Weights of a small GPT-style language model, trained from scratch on English Wikipedia.
Training: 1073M tokens, 8187 steps.
Each number is 500 + 25 x the weight over its row's rms, rounded and kept within 0 to 999. Layers, rows and columns count from 0. Numbers have three digits each. The size before them is the row's rms in percent of the matrix's.

# layer 3 MLP up, 6144x768, rms 0.108, rows 929-983, columns 512-639
098:435460537486506476542506468481470501505498527504501509521527467498482513460509508518527526455546486479491494475508462473491479523529508533526505481502493503486516551469468553529519474525513441451475500510518500501515509505524498487467503504507536497492513505470504526506489509472491501522494508505482525525480522493437539509465447497504525515546553466426466534535512472498474524500545
096:475493463507495513466481497502521481518520475529500530518480484462493565483504440525498499537497493504476491484498556475493473478528497505488524453496460499470490444499482527492502499491466481455498507484491512490540493454470496479479529499504502506506516503510519482527515535501509518520492503512498467493475531477494535556493497505452460446505488520521512545501430544505510517499471
102:463482502511485538463482502473467467484498511532563475467499515502505486499502506499487491473483528525550511485471518480499518520516499505506543500485511456541516464475467529522507468474530472520456503511501500453479484498483452467540506459539502522464515524475507451468483520445462478494515474470508493480491569493458545534523462517504526496489521534493486508452458467529492509507487
099:472490505528541510493483535453504479546477505513506474542487468539475533516507495517549514483525470481547509476515496464502498512514471471494462507512473538552501519487537449501490487527515516481501509530473522503508513510524493523486462409495497524480479469471544470480531445469484492487505495516473507528514513484497525485482471447494525535529432462473504466475516526513477491488500
095:517509480540477500506482539486504512496513503488483497533471502518488497473519522477482558490448505548546494504508538496506503499527501473479514544485493507511464509467494540471433491492469541526507506519462508539533489509491482462537470524548519474517510498517495500457506522479513468527539494488532493543499479482443528542494512522497480480477501486468481547505516546480487480502488
101:507509518541481489514473498507487481505472495501543498509516571467493534531481521492500477462510479555488464538479506524529498492503475533484469514541488501488472522502510490450527467504511517479462490512535516523503499474500499464507484491501481553508507485498476526480475489507532438533482527493479476537491481506483530541494542527507478514487498486484484527479488515504535486513471
104:482502492449419523538518473508526434520492534516505464510505511510568502527504499441492543522491537450489461506454520479518482468511507491512494512476483503523473547472529491507520499561534527514499511540493484488486467500456490471483521515478481459529496507472523444482477511501442493461492525502495536511463468484512536522488491503462489454498463455475508485577519487522499515483493
111:515493502530482520475550470484521502510492464501536509491494495515442539500502469524424530526522506536489482495500508478510501496497541478498498503444526504502534473455540467508534466455567495503509495513531482515498488490538510522493519535508522509501479526519526469494464504502520554444530512487502523536472506530529508485529502536531530525548518474494484510478495550491513510505446
093:526502509520501516430487495496458510521483507480540468507502504512527507511508504506508509514489498479503480490516471490485523505522506533532497478472530489518505498467457499529466440511460507475467501498522496497511514471488508542539467526485473447500471514498557513510488519494478473471478516480539497538523509467511521548504483501488519554505486475471478509504560492489503489527544
107:484503508512527507484451504533500516483493511485534502490492505484487516491516515493487493500509487500523519471497485454469499521490553477446532490549496527471490533541511518510542509473512515518513462517467528488472474486472509500523494546469492457496488533543515503470509480484492511496504464528504534495493466503467462517521504493497500510494518545542531501507406498482482534480504
094:479461525468479494501482451472480489524530462494459502488512510493483516505484443525456552505480535549449524491512466499507537506498506499484492485471511513503488489491509497492486509509560505498516462483471522470468464503522494547490462509467520506549497492492520505512495495494457523497482455525524516509516493533501518484529482531539520460529491505505502523482515529483510508467472
099:530490491500497481504525526514545523529492507521524502487500522492461481540501534472513500520514469473563530556501513541470486521522468484505504482540489524530499521508490462543541509508502533455491503513511530427470520490503508508529536512525555459501528515534450529510461490497453517498488466497511495503531513476547548507502522472522499492482514517474504463467549481502492506481521
087:510498500498514504544456478537525523500512533518465515498519516545522459468585477463547487471512524513507461519493498503519481524529479490532495491526490509410507494502481514521501496492499518486525507460474462508516547488489522462442538450491552518503517520538504522489523445467456439471545521478502487514500498454498477533483504500529471482471481517510481496444477495506480486494509
085:536473463506474537462493488467486488493455510484521503517495480505512480506518474476498507448516462530527532497484510451495532535450470477489502514486483521486506469501463477514479472482518455475512440518468503518492467473509480490482530500494503473494506461454529513520455498475476481488493497520500532497480538519483473474521452495465496493483513482522495506505479491477479506488498
098:469510496482537520478484475512509517468491532508537463500504527552487524495465489504437492399513491521454484499488504509443464519495512518528507518499504538484495519554476471486521528489504520502507520442500531486489554485479502452469493502502536491469494530487450486453495500492488493505539484481459518525494507521496516503482473504481485537476498525496509484501494438488466506462484
095:526530520481505487493505479526463452475465508482488495489510524467519468507513474482510527490506494494530481538479510502515471502541517516500476499456555475470476555494512545523497519491477465501484506480482547449472488484513521522491479506497496459493508483500513491503488514508531487529522503490540566498481506471514499498509478508507470472522495463514491524544466485470549521441496
095:486503513491500514508534476461479471508519508528477502476517503488514516484497500515522517495474477489472520482506499508514516485516517522475461522516481514585538521502465504490501506505516510541545523470495505514509479463499489501497496494454457537490470481477503495492506551474475500472527508475544484540532474494489511528486498485521523446460472495507508499506528497494487505479501
093:472531486484508504481491519536508495533555519492508476460486540498533539427449461521497501493484495510526501489538475517484499514513468518470459510499501456517499485510461519489499490480530490503501504542544460510520478520521464523525514536497480449520476457509476527554491507471480550527507514503457483484466476522492446526538467536496507441484491532483513494515515484505490502486487
103:489514503486464481534507446499489447513523479530490476539496498507554499508480526482473504487536496516539483513529517459515491509495511497507521530535503501527531491494480518519520522491504507528502501512518526462487489478480495518515480483483480494514526472469518473511516475506510510484522570526516496507545483477487522505499534499483499537535445479521484508491490492463500488530549
110:485492527465514460480525513481538492499517509509467456511506509497471491493538505541484509521506486500461516519469539508477535524515478497517508490468485476476482510439506507470504473444477487529493485506437462514445541501512520533463513506491535469536494488534461466491510461458491501515469475506468524510496505518506504536522524459499500472460480509470491505506512507537528484510484
101:468465534528500511504480508464452516497513535465554576478529444536489474462520486466441525476499497487505541510501499496505519513470514493489492475490459530514479484519509536465424512480493528503497516546524542513519483523510499513484497461500490495505475504503519512515501494490520519495456479506528522470458517452537502521456516503508508502489528511490524504489555470494473498485499
096:459450499484516517495483508511531506486500522493503504490537507478485485507485461480497527475494510531531534508549508527506486487507491539525530545497480532502492468514483495502495498493497479515495485495460511503528452464510455474522448511527521463480465501495471532423517553542449514517499518459509482485481457457490496507479494480505501487454514542515519524477519478518478501455487
085:516514523482502496501481470514482546488528540526516482451516559501429498498500502537515520514501499507514481546462483533516531485513516463532492517515528474490473520511500489523477491491498461517494502487519489517492524479490517489481518481543505502490493519556514488516538469486484472473505508515501474507446505492493502526512450509508474490518528476463518499494493515472508504486487
098:481465525486491468518513478491480501507523505491531534485468509464469538470499497475506545507481458528457474490451535529499465543493499527494475478483495470448486432534510509498500515494484518506523507481541500463530496517522506501512483481480504524499562493522455501471506505458501533506505471501481526473510502510502529488515564483488490518489547517529516504504494495473484549516515
100:519469509488488496475458492489498491459514538496469513537479480534532506514468513478490495514497525504502506485477500490490534481509496492506530518521500480531522461527524533487560468517454457527460490477508492489525508566483469524513513511456482475502519467523497476506475490469477497518514497482459523547474478526490467511500469474485508509490504529561493519499482506460449476487503
090:529473482537453458560514532521469474520503517475523507470526499537499506538513485497466488492474471494494474491481447513515551485514485517467485491501508517506428479501500479518494464554463503474543468547511532467487498471505491490502508504479510521467531498503462577481530499516508462514493531530510479495463485521508485532515509511489504458448509501518505535507482549525547523538495
111:496469527517481501518513480578462485481461492501495530498504469480474499527499510482521530462501504534527489488510486457511498464522538501486475504469507497531493492474496510508466513523509483506474484518476491476495519485483480507472539496463520506432459465460571466462463514406475506508503506512472466482472490543508563515473458526513512535492493506556490523516467510541463502483516
113:512492523535527472462486519527533490527508457525474499510481484516471476519505514499515479472537520485542504474519506484507521502543525479499482511495498526530453549483432532463536463516470487494497508476538498484492507496523493533493534502510501499470502536516511496482487468470498528501502477485478479526524514476490507535518502504545477465488491467495525499501527450464494515532525
097:520523495485485491508493466518535524521511513508567536486559532481477530485470491480484506476493490481494472531511460561478504534490499504491474447518479530507517499528484548502506487505536511477464481475494491497479480534483465454446507478517437502470481497503517511514493548508487496507492543494479494461474482488517492564521511528537500498485458478504493527483478508488459504540498
117:522508482472494461482508504546516488480494498482503508448485544505489459467508501429485479460486489471509497523482487485492467504484509494507480533493500518557467502446458497482490496489544486476477480494485488520468502508527478462516497552483496504503486485517471527493463487530507485504489495525531507548513472474515453476536519515463513480524455496499471513523468523500490496531506
098:527487520481471546534511494518476469514511467502539508495486510497509466488477510493546470501516510461453455499480428514452495491506521513496512490490528516484490522476502476454513496447540451538501486480484489506482506514503487475478516523491495509520506499454484515506529468510499519466519510526462498485506540553464466492513510504505490468489499490473491525513518504500496466509493
095:510492531512531478504502488462498500512487471516451514491507510524496512505497520475480507461495548524494522492464492465513486444544501511497546519500493504501468467532457451495481542495451522496495478482516507539504497524522501505510476514465482543529502515493516474525488543499513503554524478482452472490507454525504551494491500502526526507487503508548486509517493481529491510453497
102:498463498474484479478522493463510492521510486493538475469483511527458506490492455482541514503500515474481472524440453514517568518458496483479466478542545491512467488498489497482532502514488512536497509514460509518478432489505501495491498534478509437502496465504499538529484493500525507515430523521528494513512513485501498494526511492495468494493527503520423514457507513467497554530481
101:532492516468529537484441525497501485522538471498530512545521529513489538503514471505516494472486508535446484469456525498490491516521552539509501505521487512491489453471512460515481495512502556526457489495517494504488502523488497498473466517506482488529469489489438525485500510526466521523495500517479476471505451506535514515494486450505502509504517496491522510473525458510476534525505
102:511516514500520504525523542479488476468526523513497488499452512538495516498472519502476495479506475478497489474515467485492525521477513515496545506515463529466531457474472485511486464523533519482461495465482475493488462491491485481489518496519474489514502501512504531518503480505553485459492467466519502485523477521488489530460485476496485519506516467538497507485512473464473486486540
095:476516520434504520504485439523487518529560476548462517512522555491565492516467522457503538507514499518491472490500488511531515520529545517512520474513531485492451479526472463476536528456489487453492478496477441504529482507485515532525508497485492521507503505557548481506494480514497487518502494521498493487502499539503463516483471485501529536511517488471472474489498495505493515486508
104:480512494484507512451472539473466522481496475511521509503537507451479524478509492520523504490485500510496525537513502499495430512505492516521489487486510497554509504546461462506476521498512488526524500481472524526500536480477539466459460544491497519504499471499480503529542528523480527548498520496482500500486504511511473510470492516490517431525508466505515523504489499505491476453448
093:476513536520478504492496511502508532520513500470515506527471469512500523490491486439504475498450531500483462447499500462520459516471518491533529492482490553500465485486477504517508523502519503499531508486496507487496518549462504513491508541486483491504482493473484524429490452451457460499491510514565529465523490441527485495540487506494479446480490484502499553507470530484467510516540
097:531469509457530539495505548520489512485499454527488504457514466476505515512540531520490479477530482515551482482532524476508466501477532487505519509497462468479509551483523496488525448503523520506534539541509506536510530486469502483487491511520518485502496473520458511512459523489528543488540518480472441500518483467492480491493516519452495476517516466525502505507547505456506498500529
105:507507519519515514482504501483531469490525462470491552487492516482533502487474499479513475469486503479498495497511479483476527462470469520489525495521527475509492481513483485491508470532552529519496498554506517489535519518529488484491527511485514492490509541458524477492505521500522538474504532500476503512503457486530503502483515499512474496566549489475543524507474521496482533510495
097:512514491502544513479451501526473479525520543531513457534538552511539511453510482538531497486550484542517544486465497491510515450505489505463493478521506448493520485454504518511524494468517488499481522476515463504482477461494459526535494521508494506488508469518535502520539458558478516467497550507550517464462489456495493524473504485481508553487515448479493527519487532500500514519508
098:551507472509512480498477478512528484553504493524508485511465532520497501533501461533515509515462491491556546496510548482512511490490457540536489519462485500506485522509515526513505509490513510546535498449547539536530527486476506480477503504499511486526483503525508453511507460474539447494499509515505526511529481495515488517513467496489488510504504497478527517534500485480450523499497
118:454529495458492539492487534490503495512472499477504513475515493500480493468513475520433495479491472515525512495457453464501489536493478487487506549483473509504512523515513465500511498461446501503475490543519486540452522523510496557465467485486505526494522498477517503504475528545435497470489502496541479495497455433523508532480488480528519501542472502503483509458502517474507504449512
093:534492504483470479507495493526524508517518523475500507504479508501494482501556523501493508546490506497512544520463488481526539539466472490481508459509523531497531505486486445484502464469469493473502468470521518540487439529501491499475543512525483524490493524500517505499510487486502470474515502503509485550490506513465497512516513460457500497480506561503474514513469503514528509493512
110:498457461491498478473496450445471480456512531494487492465472534513465507473508521485491487496535512453530468507509510510529463480522488509518536475505506503504478558497528444475480507509492549452508508519478466526491461487522481505490473519523510506520490558500521458535484468507513515496497465523463497492500461523507525481524520503529497489517502483446526499483521487484463454474480
100:519537512485475482500471502492513486484494447460509475502526516514532513505504507504497499475505509527471499486518485508529516470505469499553534549470502497492516526503486484457486530462522478537505531515490518499508471483489482512544496508459521498501464494477536493487489509502507489489492476501534499476519515489500449470488498507476478501538499541509488530519483473472517512442496
103:470466496502483512481484455499503478493475518526494487510482536517482474515529514510504500459489438482454535507467470497473496559485517493471496518506477490533501483437504492484468499522494465479501514535478530489527552490475475478527519515436501528458530497520516493467530535485529502499525517494507486520496481460493552505514496498505513513474470421540523497504536479508479542565496
093:478513496447551540492489501504485515523514454470520487543481488552490528496499559483502504539484518465470554540491450476507476487513515497476467524495488507493450482512482533506466503557494509502532491502490488498492469479490500492510432460443558445507511503493488503505491500532490456530466505492479462518454493488503462506481492515497532458467521475535537428496512515483545531489553
103:511478517494476455486484528469535510487511500522482506473527526477532458446474514487514494481428558492535558447497524504502479495473518482515464518494508479518559502490462497534524529520482464483471494513471514495505523543486438464534509507512504500514521464549501522454501483521510482536529516517475526465497470514489480540495460476518490500459506536462499503469540506490446485505530
106:510504480512534523485517480485536486482468504505506516521511492526508509547468511500507553535492480470495540515490492554521471499457486498494504464557485477479488551528523508477499480534546478548459473526542506486520523526511511507481525508475519499465529477509517510497532523486456494454496511481517521487487477483514511518523526497471551464458473516451520476545502475468482476509521
109:481540505501468505488553502517513490468490478473485530471525531485483538516475493510505495485498449468468485477494521505497517471514425515507505477443485471496457507509512492486507493460485500506456529476509547545475498538512517533554505520552507544512512478483485507534508489507500471493489504485513504517514490486504499510461482493511512447529493517462540531469481454513538484527497
103:556517460496483437521498506498470517481471526515501486487502475525451475500528482494525502457501516470479497488510519535542483478535550482531531497427461536506485471486493521505498512491524518509478514484504439477503494512471516481454475540533499517524483472520512491496465543496516505492471492474538509473504535485503500496503428527503478485455508515519481556521521557548491556506475
099:515523490469522519501478517513484533486532479498502469510492498493483490500509523509469528462477508528493537504522552507515493483526443512495494513497524494461504494503450478484544474484528489460535498488498495478484520463480462510521493538505508442497515522510497526510503497488493507533518499497471511523547503517505457485529505488503511485494447537531467532487530480500506467523470
107:460552540534508513454501489522500506502501509550513469480461496450502469470481523485504487511543499483518504479498484514527531495505468506491482463487526493485499503498510484508514490477469499503501476493484481496484501504504477478524541514548514485557538457522497511477516506522499498553568501494516500535552505445474484477498474506502474446502488503475525470503469478527525513487496
097:492497500476533487482496511488499520536518498513501503502525521529450504526506477491508485473487480476502460502497501487462509503505514523449532522509474492483508523501502510536506468470521478494483512531522475501503490483487503501513444486496503495518494526501480464516485543467475529501478479517483487481478498504490484482477501489509489514505501487515544485517504478488520479490506
# layer 3 MLP down (transposed), 6144x768, rms 0.0955, rows 929-982, columns 512-639
095:539495515505511478490518491524512512535471449512529514513495494526501501535474479458526518538493446502527488530513513507522470495481504567513520506486535495485506449491513493509432542487456482472523523482487526500471544473559543497463499455480473455510529466453512521513469517471489538507490517533478492488485511517491504538474510530507498515516480489514466497446526485552524536491528
105:513481472494514476530509553504543533514489496455520476527486476488498495585462557488485558485482481508500486489474490476506497485488514499519526518485514483497492510486532438496459470515514510490499499518498530531485544482480499513477530510520533509502501501531494503493512499542477509488505516516495493480497519537536480487521496445534532488465485492477488498530468483511509531533501
100:516522508465474497503457508510506489545466468495461479485521483461487509496487492464478541566494499484471457475510474531468512521538459501492494478477457496471526534491472495522459497481523506478484558506514474456504507520489486497503481498498446518530480513528493479491521526526534511492508500500487501510528534507550510537456496490502533499523483504484507497498541516525495536507495
098:541507524577501448488494501513491497517459467517545509523509488511479489488485510522500468535490544488477485485492488486530508470492496505467499442515474502481506526472519509531456511498481532507508504484468519498475514497488505542529521487475473498492503548492549503467522487493453489538473441442481522500529527466500465484514516455491535502499520498503513477519543549581518494504516
092:517532517502511502524503517549524465506512493542530488488499479495506526527485455481530527497529536523536488518516471509467520469503504464495517506484542512543458448484480457481505497492493510494506495481556513543543515464463490468505512431476481475481495503467501491477510522486460513469483494517533510466496529547501485484538478518496563543492501494515524509480500518464515494539500
105:507517458501475553524451488481540490487550495513508467506483498524507527557517526501508499478494491508499477490505467502583479495480526574529534470447500496468487499486485502492492481495482485531481518470547548474505467541473490497460502522494529485511486466482513527511490463506490473486524484481484480482493486481480470542489470499538469512463518479510513478482480483504491481485505
105:546504495517474494482486463466521494471497461481480512472484490526473489499523484500490509511499543485502497479488516521485530485488546446456536529501547496488492492498526467544479496500492495550513469521511443453538477529520491505503521526486479487488495464528508490525499491530516548495519471503534464542473496531441546522545518528511537529521465506517488524506511497512545544479538
106:524495504498462514512514518501473530509482520474555472494449531491528534474508494491501498463449516488519463510476445505524493503512509560502478497476489502498482524500489507470425493489497500531481470516469536516509487495490476513497469487525474514463507525480498519489497539532514530492511444517483547429462518504484472511512499482490498499525487509506476549491519494491503498460527
086:500498472477489501526542487477483504508553490492475492504464505477508513506511481528554441498488518526476458509503494471535475501517469488477533496505510523516530473518495514496485569502480469480508512470494525576535510494512476541491532541512527467504540498522528494467477499521517494484516533504478529523519516533496548506540506494537509495574463466451507494473530512461518477487473
106:506497475538471524503517518518420554464519487515537495488498461511495527508502537512463486477508491506490486504533501452528491514526501493480562525472478520534541490511499509517497499510504513515499500477515540493462559507453493500470478478516480486465516500497523509507474467480476492536464481468525484455465462480488487482528513552545464516502443517520500531476513526495508493485453
094:481495553484528475510529527530497460493477474508492477484520464488539508561509482502521475488489509545534477442504480524515497494489500464466489475518484515504487496501523469491496493526461479535487529516495504486518487511511487546475503524500512506491518490506466549504527501499510533475485539514500502479510539515517481601498482492528492516518522546474472470499546506505521482533490
101:536503499498531482476448513504482537488503485499531520462495457482501507497481525553508511488471541504531531553468495442519502489523503527466471517523464497514491481496474475477469475492498494453531477507501543521498515517542507495484545468530516512504483521497497466491493494494496483530501504468535450535497501504509488511481511522519491467447487541486514447571491512510534546514497
098:539522470511477524500497475508484499508522516471507483510546542497483487534534488519537519492456485503505512485504547483522547503489546471544463501571519464478532501470490477543565525501450505499499549503480492464500499509506485499513514519490536520505526504477504500500543481511507485482532481513444486500499493502570503473527497524508469495508495534498518465503429513484470474508508
094:499482502520515522492513475528481480539525513514491521480500540510440502474449524504523494509458524510485538504499496504456503503493486527539502508500528520494472558482536456514523475534485456503504537503499452471536535493517477513479481520490468424521538492515518489464511535492533512490481501464506482489524516480487518549521522529501508506504506530552517487527520521500492535526516
102:452524504514479498515526524464492471526529487531497499485527496504470480477576505539500498500534485525479471535511472529539499478519510522535477511452529553494505506473509450460492498492520482512497519508542473522484460473514496507515524427459488478465511473512484523485488502513456479488494530465511476572497465472530510480488530498511465516454465483514526486527538520527542516487518
096:450451500496492498519524506472515515490539492483483451522458527469484433484533459451517551497496454525500473506503482504480456493517515536515497512485464507455453494498495485513498506453517501490549499468472541542500491537479514503466488522472515524519489533503519524463476522498520503530497510487503510511509519496526488444559530516475545480532450540473516522533528487503488526484521
091:512514523501479462490525493472505491530534466466505459564508493485474509525512506449479496515506496501525491501466540521557495475459522531469474495475495490501450516490490507499466492479523479538477529513489559495503511467495511480514541482507503523505502455502484495477478500505500502490507505494473499512505500490519523504517529470479485504497530443486536497527473478476478509486520
096:506522483496506475511483472482518527480445514529455515484483527506479517530507508520447540509497487428494485492516477478454489497497490483498494503518570477506511526470472544445562514512503470486481494506513500522467441535523526506531520532487491497509495504503526494505495514527514501499498499492515487514458498485494491511452478489539499529513501498466472469502495497520506499497491
100:515507541513495502512485450504489504544510507575518442473471516480528470507444496513467501511572537485482474493479509514548547484536466520501508476484481520504437498494516537481469519505480518509499541519531503519517517480464536533485494523537546484521466524538488534518439511532531468489472447511491475495509487535503489494552479485481500547511474487472529501524486544490483501494529
100:479519475532452497494481474457519569491493484527518492478453499467492492486472485514452548508508530490425540454503472526480456465469527521511480545474507530493507482513525497539491485518494520506477494543478517525526485508494506503488510476477451493525447522475505471501462521507517464485457488468482462501465488489513496470549449439493524535490497475480495440485490512461504521538543
098:510523505563490539494528506513512458541473502462496459480540516522507449526504474520467494498467538507512469542535458494496515447543501546524470490528508522508484550489490467489540482531474490487515490453474455477543514470511486487510491512493505468536526521471495502500475471517488486487528482456490467532492475521514453504507491497514530514477509451531480493502448554471514491516478
097:506471497535518488504464471498549495511521525513519489559494567484552494492498483529479492484483511527512541465511549544472472513520504537498492511538438531529487479502500448495485487501470503501525474514506494500513492541469509470523500494511479536499474446480489532513487498508533482525546482512509481455513514487517518509545551526501527548529494528469519504496482481484503524500471
091:548487507495503485460521485504523510530543505597498488476506533486497485480529510465475502489499491523482471520509496534508515535489447449493536545536488491456520475465520449516521511516516520487471491498500503523505514534469500521546483513519473477475503526534445471511464487526481500510512511479513503552495484512499513492529534495444502492533496485476468531543531469520495500513471
094:526461516519469517548496494499490468480496566491505473536486524519471503509462480512495517513489491497549494504570489489526461517518506548503524476493527508518487542490472476471511525513516547457505506476501523455477461513497440478521508450507500550505511463542526483494534488464485507512506470526515511521527518469475486518502513473551557473514468448464487499475534484476458466447510
107:529484477538527469495460477489533538479477522512481500468526485509502496485512505483506522516474486510487484491496525500505480489515483483525467508503511503493485546480545471502503498476519497472502516493469495502531470508516508460492475508486498519455485476471476475464490504484491477504511526525507490482478514495509485526515500541506483529519505460502544471476521498489501483524484
094:465512473496443499520514514539514475468464483492514473514500504487514525510514525483503527486500506469512487537503498467490482489504523503466521515442498479534493484534531478547486487556513470502488528508471543508492453503486506484524525478504504480462515524487494531527490514536521485491482467465510480533521501497458453498534513506533503496439494523501501466536495459518496469443532
103:530497518496500522509489506465490497515520496502506472483471484493491494505506479522479494517510521507498494558531497515516504457519530552514520537486497485507474489442534507482491491517490476510548535497496470546507489485506547511528475498494470526496474521490450498512528507528484521488471488526512516509547493539478488439480506523521523488466473545485478496499489493519529524461520
108:495483482498503548490501523487496498497511528545504504527460506495502463526449497522493469484468520475480525502564478545496564470492527463524544505506549541496521514483472481506513508505481513461529508523482505506512483514468482517509506512494510478515520468509465506521465503472531563515531482492497451517441509534514497494528504513488492480497491548480495501521482464478480474544488
099:534526533462510492459478516537485466490511488499519543509533495484522471500479511466513493503513490488472479502518496496497532494521505480478496490494479477504541480530528497504500506516492523578525498507486533490492531510531507468548525553459497507532481496454510521484509516516505446473518518519484517500525476496491477479520509505445506502511535522485527529411528536508497485508492
104:503466497502488473519514565555542489490509479473502479442444511499506498487518482500528530498496548482441528503506481481533513524512499474476475462524535498450539461468445479510526495521470508494485515494510507505503484470477483511519472494498482482482477504523512513503485494504497503507539526476525517519503488491542517529503487505475491491477464515498476513528549537466504528560457
092:490541514511499498492534521477511514454496479492487529497523487485501543505501509517508511499486498545465526466516552497501474518493497521502531495521521525472505472503511513580467516507529507490480511487462478477498554515499520543534508524509528499482533547510432510506523489453470493521480506520508496503459497486508526543514511453488498493499474497565471512494500474492479518528499
095:490503488493504494444471495546455512527465511520526496526539509511533485458491538511508478492497533492516472466504525498478490556487535492505485485507475466465486529503469513523452474558482484498484473491507497504523469493474493503498492498468544555477482498538483532490520529469480480485474491521494451471524520462505510454513496484497488494510470499464490503490480445493486455466535
104:498455500516521539495499476527508518453484542517525499496484528500487499558536492519502507510470539503515535543494504497479505486445490487464467581481499498452555509522523482508475476517514498532510530449476484496517505474510511485462536487477521497531495429499502504551539504469515506498524475465496540521479526541495474488482506493526518514505490563508482509486483512511502501478459
095:566512468501498532507507447505521511543487465513502502475505486541468518486512465487471487530538504510486493490463481503482486481536507496496501516507464476485485504532491520513504461520516455493448479511480534497542512449513492469480483509529462509490501486527520465497490522526528475531463492469513474468509472502463521485489525502545529501479553465501488517506528526559492550441484
095:501460457506514546500496497510513519500478480532489476481529485516495498458484513491513487486485471491517499507469523455543508501499514524511510470529501489490523499539484486496507508473508511515513528499457521488515515545479526504488477529434506513525496520472496538491498491493484471521486512508480465509493484497487494492503510490495499502446499482469501553449499462469497471529466
110:510505486555444501470500459527496514481485531545439509505519532458417527500533529514457506443503491499541512474475506486485540555490478469499505515504484473510493494492485504494496525509475469491505517513511492532531510537475474444532500476537488447474521472496512509515482560495511498488513488443524497577432497485512477481510512513541541521476499495537528508516520491507529484494488
099:531481498514510442519551519475483426525499528530498485453548519528449509503510542471501497498555465545484525475503486461478522542508490511506535488516513488520521524500492550466495479518503505502475497522484537517497502506491451479454492497536488499518506547516526513526485478497487503485525519470500475532492447485545493479513540466509502506527512506475450466516486482483527528481502
093:517493497503498526483524530483473486450524472512472422493483508485530498477466486506520493498496477465504519497486464520478506484500506499506517526504529520533505526492495483474464521491499498483481515482496440493487471508524500498503503500489481467521484549507542494496488468463505496503483471507455467489501521507508531528492518476552457517500532533468506479507477492506511439493496
099:538494523514471511498452478489467499514512516514484492522505518493508508476535498499517504533506506516482501510471465509513490508524489515485583476553516477488514556530531550542476491507475504490518495513463477515541487517477478521514494475481470449496494467531527495488539539531512473553479495469530484481487503487526478482472527506517500504510507526499475472520488537501469467469526
100:494489466523459482505510489520520528498520512504458509517513496463498477521480483487546502504540466506517514530494506438508495538513523506522530474516494506485461487450522515462530506471502493553468483501508504473519486551538504512493497503457483468484469503520536502470468517489512484483531473502523497490462508498507465519504535505537484510481491500495524476473477537487519486454454
106:559520477520511481479449472482510541521487503503488508457513525444511520512483511534524470506492467481505515501452530534517501510519487481505453495537455467502478487507503515530499515531501505523488527492499463501499491525492484469506447529500464489515534504484519475507481508540475527514526515505469508516523556509490492482465504536472527507492541516483500507475486473484499573519501
099:471476524480532486485500519471491496476518490507482497464527515528483479504537501478475469526461450547493526489543485499481475481510541455466467516515527507508476510477444518490524504463497516471504507466502562507526477540492474505489533570540506500525475467472510465453457510480506480475503513524489489484485470507458477489484520523498522435459514481530533529544547487525475516509489
139:467500501516502488503503471470498523462526479476530518441472519485504479493515491554527497482456528520530513516534482519497505514487472472479480533546507509441514533494443434502504484495503549482513500551481493477526502472533494527488532517543479484518515520515478470526552513498499497498487450530506519557509498529556488476504497443484537511531512518535508511475503513501517495487507
092:494494506518455491522460519520474485485546500463492493514522501497543529508489521510513529495486517506513516525479486560472529496508499490487529493474519490504485528540516508469444472480476497491439459465495503492488510500543492554455496502552537496512494491488510501509531514484464532471469511509533543536527530514456497518501523483524558456472495509550475457535508482467472489470501
113:466517488530501440485480474519548531487490513526530518467539514526488493533508481548521557516522483476522504501478524459507507523508522482484448474542485461546541510460532472504503493474546492481546501525450441508441486540496444522518504461462537527532472490478496490480492507490544473493495475543511503510521449503564502473471527506490533503497529498467534495495503494462519536477502
097:502533457504465512513493545468493480501559512473524503491493494492530495502509494506538497530487521468514477495493500487526491467502512538477528468453472487489502487506483484472455502485482481497482436516506489474486547491503518502517455493504501528533470511490504482537524533511460510500475497527501538514515507493507487490505494449512542493522538532481508492545504494534498478482521
106:545444524486471503471461521505456488517511519500523474516473505476479480520511462477478518454488477542526473479507506506515475564496529455495514501466520516500500542492481529547491508522567478560500483512472529486477519480479533489490465509529495491482494492495522510492466516529481482484503502523496504466478444485465496503504515516509486524507517511516491501491509511490475533493509
097:490508468478543550471512461522502495522513478483476436535515499466504475517475483494536519509501457513476483534507512492494485526506469507560493474443507541519501433523503474513458514485481553512504497508510490488495470495560510546480508483517510506506507509454481523485506525493514450514500499496485529469544491501480501485499510483492470501503482479535520503493487539491498538496499
099:489478477519514503458497553520463528469457489457524492464519492533488478509493546516523486503473490474469497498538541498552512419524488494451475516469522526560520477487476519485456514455491498521535504520532500506556473509514472502489515470482466515537528535490498473466528516445539493496476480497481515508483500488520495443526456545516440502491514494480487494537476546491503512503524
109:521507498469506509490464486530492515511521545473476539508482527509481516508537532498467530511493524511513467491530546474406540481529518527466474520482461514487484500493500506489467474510512467554466507451464542494490514500494509511488497475465510448520470495502477504486490507504543524474515500492515489505505482509501507492503499491484472475510441493504513468495539502531493485469516
114:468526491514499510466501490463485525466465522502504513521543520467514451540512482486555527518540493498510493519480502505536520474491472482504489530477517509511479525487527493474440519522505529554486510484508494530505472533488527495488480489480492516536487503493513533505509508538482509499480476493520481513495519494477514499481504500513453516513471481503487519514547492546503479521478
093:494493515514495506462517513499513488495502492488490517505510513477435481487493535545503524496449504575503474524515498531515526467463501476514493469536511504497501494484519443464489516515494491541520491520521496503555527508508472512460494459498483496463521483527463536499546458492472483501500554511466515529524509511541493490505507470525527541489460495482500468456478486492484497479561
099:514506525473516465510489491471518478514521512512531517486472514530504480501487497542478476516505496463512461498460514474554509480497494511468526469498474510484517500537524525506475495530489511523501472530519497515510473514473528511443507498499478488492459499514499511517521507462524465504509531493492522504501471490536521498474481488457486476494514485484510481422454474528523530533491
110:517483464519480524457511486493518466458538514476511503517487468460518493520485527508456540440527484460499508472510527501495472525504465494544485534461506486441488525499521488472543522495511484522504490482502481472543519548475525529469521515514508516524517487503485519493482472499536522468475494545511518499461531502428543490527488527517468493514459473465458476539464481514519453512533